{"head_dim": 32, "norm_place": "pre", "qk_norm": false, "bias": "none", "tie_embeddings": true, "init": "uniform", "init_std_qkv": 0.0466, "init_std_up": 0.0466, "lr": 0.00483, "lr_head": 0.0134, "warmup_steps": 200, "train_tokens": 101100000, "steps": 3086}
Each number is 128 + 24 x the weight over its row's rms, rounded and kept within 0 to 255. Layers, rows and columns count from 0. Numbers have three digits each. The size before them is the row's rms in percent of the matrix's.

# down: layer 6 MLP down (transposed), 512x128, rms 0.124, rows 214-238, columns 0-127
# up: layer 6 MLP up, 512x128, rms 0.13, rows 215-238, columns 0-127
down214 091:106083152064131116123152110133143151154122166114137135135110143148124117116101110120135128108092147141129165150148113155128143145071140129161160122121144093121113130117108148130116094089136140118094161121115151141126099159132156167136143120156130120069182139148118137105145138069131143168091157122126196102148113163127117147137129135156117115117160106137158137088150101104166134149088
up215 106:140104143171151156150198136138142139124104139118079130130083088145113113159143142154132143139102171125095118127131169145111125158170127129075135116104161119115117108098132155162094125168139110159125134126110119101133134097094149164121155081111116130124130139112159119133124095171134101165109105109095144105118175073159121109115110128106113131159153090153133138166144126105112135118120
down215 097:133116077121156095156132140120120181148121138098182136120150134133126129102118124135118134096169152152156145134135088123105123108133149097106115106154125104141143119124105121144231105093144142134145116144102157100163155154164055133131117147108154101115141169090138166075114120134127111124110134141111139144150114168129130124142094120111152111119116139086139128101137144147142109121114
up216 096:118087115127166140150134146139133159120138096122126152095117125106085112122148123120126113161138095064096120128119125143162130128176148101096129141154161151128124116144121090121124174124171103146116091146138134147061123094130122157117119134108169155148125134147146132134152062168101125107108154123126105116083175108137112142117085134139140135170160171121131140115162105116130129156090
down216 095:117124150126146136098189166123109143128150121078127100069163126101139145117168165118160092119136148150155120120136119106145143130115135145159129074154123136116123170175131142115161149147103132127096144106137150103182133114130125123118099151162088115101158165145122131091097114139100131139115080146127115164136092135127145149135178099139098117104115126113133133161150182124088114135137
up217 080:172122170166138114130157116146128120109137172168138133103113145144153122153143130141128153134104128124126123098144086100123113145161159154094091151108136178098129165097112132157116158156101104098139100118105166125153130138167142109091124142141096176149104148119143150143137080143131149168166097112116140125084086124121054147116089117135142124122153127157114121131122171107114140136122
down217 084:114152153117138130159132113114151100163169131097118142093160119102086153100159123156096141118138142092134147079096156190144104130122133128139102110129132074111101118142133120137144100149127167142125167162126151133110099114122109132113132169105122097130135149092137165091149153125124123124090090188132143131163159177129144135124143114095103091161101139140121112130117130193123119126108
up218 098:122133102131152166098159140089116156073161162133136153122131099062115124130127148159096179130157116087142118133095131127109123125116110149172122111111132124103148141111109119140145140105114132068131119078118107182109160092113156165116166154137168131095143123157125136093131134173148175123096111111139084124150119143126118139107102147120139116145107143141121089119100150125116122150096
down218 098:100138165123116106198125133134129123149103199133114106176092168167104127137094123106154123109166129150152129141143112110146124113173101089105127130125131100133137126116151154154112096096112128165148113135135120114129125172120106111137133120096132164142158106115104133139111126159150126108148130150090183171128167099144100159115096131161140162118114123122151126093128064105134119136109
up219 085:152088166141158183122121138135128100124149116139148092122060131137141125094151156117122136140110133137124105134096139140081114161122128151098173151191147161099141112148135126126102125120126139114095106129125156179099132157083128090108114126156140130122087164087140108161095127123144118140124114121134108148098132138105096082092131156101106128108149128072077126124113132118121139105141
down219 086:117159094143125092157092129135109120135106143080160181157169179118138102130096120124109121093128122109091180155169129110148142112157088124091128080082142136172099118151113132166131095134114094117131143112137135117136131133171107117174157128126126122099126107143148132138122137145119102145119143159112098114111144086136158155161101128126172130132136186138162106105150140129133105137149
up220 086:125120139109140129152110153128126155111105167139151106141124129156156149132087100101112167143165103122075119145116115144108095125080158126128112086162168126093084118133147099105103152139091131131080119099084164166128135130109118143145117132093179129110124153138160121114187105148164131139185126090122142129156126108161112126119118175135162149116139120120136122142125150160108115160147
down220 099:107088138110116106102108111189151113155143109118088135150093154110169148157101146159107123168113142132105116132156141105135160085116104152108158097168086125141110125142152118127133120135124180107145114133139110146151157100155105100135149149108121143095122094132149100134130128077120061127171078114131116109137115123133152108162173111152137139118106102117109102145118101131145106081127
up221 090:102123134137101114118124143114115091127144101098133149119129103129154112165100148133139149120091125165201085130139149183129126164140129145129140146147096135116154142098127137125171099131090164123079154145128158095150143129109081087136113159155175133165141137168117158107107142131124144125124113136106151134087089123120101145129135130106102143111153087162107132110164170172108155126143
down221 088:143129148099164118097116143146150133134095132169108153143101133112162193137116131113115141126140115087109139167069137136131167119144115133127119156093139098110151126179161157146056169131108103101130141089112120094118134141162174152116157092132134134149151130136165159157130152163172090124162151140106144138114160084111119118139124162126106155139152109107140125141126123142119142139131
up222 097:084102130084160166137169142127092124149145161150077121110124117093126157113130129120108089135120114137105135145128107111157122147115078125136137123122134193138163087141121137136145124113116090134099158136182135116096159132181115143080113131112137090148151126114170121157126142183133114136108161114081145156142149071147100118120124155115141138137113127149154121155142109125167140121130
down222 092:135134070127141160124087149080148128104115105105139157139112179135104135141139090119154111134135141197137126114104128128114132092147156125106133108209111107148124114133168112125107125126120141129161103127089151117128155154129115103105141114113125159104097086127121125106120108084119112129156119079161108083076121135099135136126134128120116086117125125114080141106110130119079100099140
up223 088:138091126100097177122099060156126131134136079093139122120141118125087094152111147142104144153137147122121093111149111174136084120115116152103101097117135139123128101128138149138123128155124155175145118132136159167152158120115112163103128130136162108147083145135143187163171125141143148117077085150142100111124136126136128157118121168094085126144101119141114117114084120124138132117087
down223 090:102155149126129149128121101112146136110155135184138154098144076086132117193174157118143090123131091135095108120133119140099148147139144132120125144087122114136131095110139144092090113131127100126141087112103107168115182139140120173161147141099115140136118145128143069141128094114125118123105159127118160138109145117115088130099150113157112139113129155162171109100154103132169091142159
up224 108:109134164172111102134117099164101121142145107165124157144104131097107149078156132163125149120158108127135112102098098112107159147100149106116147166114143078097143142089142106170160139072082135137148107131148120147103120156138141100113135131127128134117106143085176130171152114143129182104124147097119095148127149149128155133113115105142134158107130116094153124180122101097105139099115
down224 106:162116127074107109112161164110108172110134125150114152096128112158137157137131143138100108127185112110179141138160127139149139121097117107121094125133120175123137153095103173122119127135128113176107139140078106122154126119102112080125134092106179118094157155120069097090145130091131125116114141157122130116124148147089120160128152117088131123133141148125126165093105136143129146138082
up225 108:143158079133126155088160127066153136111115124129108112149137105150155150096126098102134126143097134106147167140100116140149124146114085178110115155140142142134114092146112112114123119114123183110143155112120130121147127180115122135111136133147095121120140115121168132164153122199087151141111169097150122120146090079158134098118146159099125102097120102130152184137140130108143149106143
down225 116:139146097079141117083127154129137123154156164149125136134136073102126142148102138134170144102103148155099170094152131149159134102095112158106129109110124097144152130128123144141090101137101151141162115111084126150156105176133150141113122153151120163140096166103151138144116133115147134112172151182146092139133094127166124152102126114102110108093124170130116150145135112063127133145146
up226 098:132138145153114150164121167149127141131121132153133123106137103125132140111106096131104120107091108139096101110143164077087115136099132108101121131194141103120142097152142134123100177150114120127117123126064106115146109128127103111140122121142129144146131146156156154154101112110148126125143091136110126109179195119155104068164100135096095107143124097165175165154115151149147106119139
down226 106:098128122111107125097159108112101166095118170138152107123136144112132159094134138103139100127172116130076136122115100126143129150157144115144146152137132156162093156141156128136152117121109148160153133130167128150127104152098130155084166142140104158138145078132102164116126138119130158112112101129131148135101128157139139186137122111148162154102086132163178102064154183132131111158123
up227 089:144117159099132151113136127126159111143155149129100134191161156134169147136115080103108164162122125102137107136153135087112143149124111091134124152143152101091122122096126162136133102083180134126147103085135137135111122159156122092105141166075126109149179141129156152134151148125140134127105130091134143138114115131145116170133130118152199110132183102102109110128145129121119088135126
down227 088:142126129136096161119153127084097103119079129132122121072117116124150143132128146107134094109159140156123157136091143155144083114163169113204172118107145117101152138132109138109136135138139107140157166134148159140182170104145126112158145127124141131124118080124091153108167124153141119099117178140118118098121145138110126101108118164085069146092113115102124137110107115131127141141133
up228 107:141161111149139085121158092114118109132129119123139142131107123141114095101092165094100083162094130131162138152100119134124124155154124094138157132101106099140100160164138102102123122135133093132125131160143172144085142080148137124161144102154160105137105188110134150125115113130112160148165112116074096131162167117132135098152121121124133142163100193125092091115133143131111139139109
down228 109:142176120127115155146125153106154133092131165094109155094089115135084124122138127134154117107161132148117142143138145094102112126117145143134131139114131147161173096123113125116132097124084123119106134090181143140087126125134125101176155150079116112159148134074122102172110110152119137130167132101083082141132115152130138047101151095124106145133126158120129114111122134115098146097111
up229 106:071105134107098141122131133107135120121123099153145147116164151135131164132146096085127100109174114102085157140168144122092109127122155124113157122150156084148144155090167114170122149119132089173114147145103150117089116123112127124103132136144141121129107114117132123138122064091192163116126132130138104147150152107140109084139147101112101118117126131108186160106105128091135120153149
down229 101:147122157118109125138093115119118122150143129146128078155139115114078132099109143140151105119120160165150092126133099142162162091088124143174102135149136163117110170138109158156141097130122170103174140117140107133150130173136122130153123092117109127170174172130142128122121157141120173153118141137111149134138097135122116184092134125123134130104100158184097162158162112117112111091145
up230 099:104076142141138100148087138104126133118166110123094169118155146155125198133176109142107117137086148106158114150107164118129125127108125177137145147143128101116121149141145107117111107133140126125119115147126095093123154155111100153136168119136133152103118119129152106073141138178112154138139116123114130125118081170113106131111107082151208099121162170149145138141119138144143143115114
down230 079:132125111112123147106167132123111112112165102174146102147112107114138149137153172180159135105108153115133125158094121140119098146109118093197132158050153114124129132097146162131111158137135065097145137085135127153126115116125163124113082102114147104152157127114085149125136130139109068128099133136108089112119173119103143128154119143121117141157154111118135115120150106142119147120115
up231 100:091142128173147179107127098138148117112113134130181164107091147162120129086124113101126135136113133127140083163121126176131117121169103144145135112171139139128124122129123078141102120104138122134110129163163153150090114097106134087150133150134102132145107112109122120116113106116166126141145084139123158085137132122097068114090110129165114109159120131128108125142083112088172072132127
down231 100:122125106165059151135129128133110180184138165118133102121088113153128151152144119091094138146134176162093128120161124109136114149119124086092153126185154086120101142140116108129083096103118156137137144106141107102113139112140104146155123119161118119086118134120167077116095149123128118128125156087107127153168131131124151118140128128163151121114126111107135144115149116179164093128121
up232 108:100145098144133121140080151089141142108175099146153095104104146126133181122121105123109123124109113119113118067170065121107103111106136122113125126129146141134140116163146092115135139113096132111137130098120144123173150077133114096093149146088137134129121118123177154133127182127143120126157171108112143102141147129088142121143112131116160124139129124169113107121057112102117148170107
down232 104:137087113099104121092137159146136121098122143123072117100116146104137128112080132141092113132118125142104114130150168143143120131080111068144149084148148166141142115144098121155143102136114158154099152165138154108152139136124125140122153134132106115125167096173131147101127153158147125181160128114157091149148117167158107097127151168069123132103085149160124127134130143131121095108100
up233 109:166097107161140113159167149134144161148145118147131114138153156196106117127083152146121116124114131146106101125128160171115103148129112143142092163170118136082107141118130128117091146139152153122140129118178156119130109144124095096112118148107142104094096158097125167094131116120122087160122135129130131133119105155123123131114067130175142079124143109127110116101120088115160073101123
down233 108:117100126167153106144133129116129120121149148117164093142135107140092181119126125110138109128127116184148105142133102104114130135126157123172115146085127111128113092047128118090162138147126114153138161175166116146122109174120152096113146156106127131129139146095090126147087091097121140146150087163111185097099093132097148138119135147132164138135109156118119142127152135156143145146152
up234 094:097128133150113128133162152139156139151130108117124120140115098144130151103135098099122157123120177091150123113129143176137142117140139118131089136101139109155180139140149112080140075105140101112162171093116126072135140150107095108121096145121152158138123135137120147177167125127116100131155186140126106072103102126149150147122173142164139108131134096102117179123090108123151133142153
down234 099:085138133140124082131122139130120119193139158098132126173104090113165143109135135135112131104114127133124136087148169108156140114071099085108079124085162135170129117197132140165135129125143115121116130123127140150108091121171133142155122118121131185142113127092153165159115139109123145092101103102139110136099128121119161110127111134111125147106131125152129143138059103104110127128140
up235 106:092127146132118101133147140144146119080116084083103119144139136178142126136090117184093132102147126139070159161193134113128172148137096110127096094105136109128121164159169138110106122107105197167122148111110100130102094157111138135105128114138144142139116141120134116125109112144130165116150133080116108105129148119157105112136144141110168130141116113137149135157146124151097134146170
down235 115:060151139135135080130118072142112143124129103112157164119153119116095130121140132130110140184112122113133135101143147118142142113176160124127101122167129136117158098137082128138134107124134163133088115129140136153117144094152126124146108138076146092117178088086139128148167147140131132153120082091137143102149125103163111109136108122153183142113139154095188114145122128123142125132163
up236 097:134126148143102095120171115157098115101120131120116136087129099166082148155102151086137130137115099128085131117119136087097115136133114126152073084125120119121132169200118127183150158122142134149133121121099117151087129128149152131127134120104133124183134157123118152145126158132144136108137114131131157171119164078104104115140125125106131134160104122137162097100118079158147117116178
down236 093:087165121115103167101135096142135122147088176142104124111133116139114134110138101091161156115140138123093139120107162118129164091091113168172170108137155102184095135091118124111105133173126090150096162132144150146148164149131141117118098154124134163140104071124160128147140115159104149117107142124134103160125090097126141137156132125138128127075129126099094090121108135136114120107148
up237 087:115088093123113116129121113141091087143118137116129160095142127150146122111116076104163103154111171113103117161086100148137094118136116114145099109121106134122165146089132092117147147085119125095100146126145134121104151102124084155121156178122179139169112126152144096065153115110131123138163148142125115152125128113144152152126097113141148145159106126140149124184142153117158075120154
down237 112:100092125145122109146137117112132139143135125120106106148117118125084140060132141122097114138141139167164120123109088108110094098127117097121132117104156145155087139127095138098128081095106141119167098151140143164166137193134100099172154140118121095136145175075115094170143109134131150130131085070138150140158104128123122159109130110121106151089141101109124127096150125130134122121125
up238 107:074152091102136153118131131092147134064141128120131161168123165115068138105115122140087153114165137149147098151097108113174100108135130105126109111109160119145144119126158115174153166120138124102107120125104138157132131156112154131143140108127117101088166090152109109105098144121130148150127094077146150102143153134089102131117109134139114130153111101164166139117112125105138179139156
down238 107:110121100147110105093109133102108138098096133121156131088082162147134102101108138126130129120111157162171149137115090101129075149108114083182103123091138098150130130072128096139143113106129140123143136118141136139145134109160108091125171118128161095185114145140120119113069116125103127152184140180090165116149101154136155135139130116122145103140129124129116121119122151162133128103155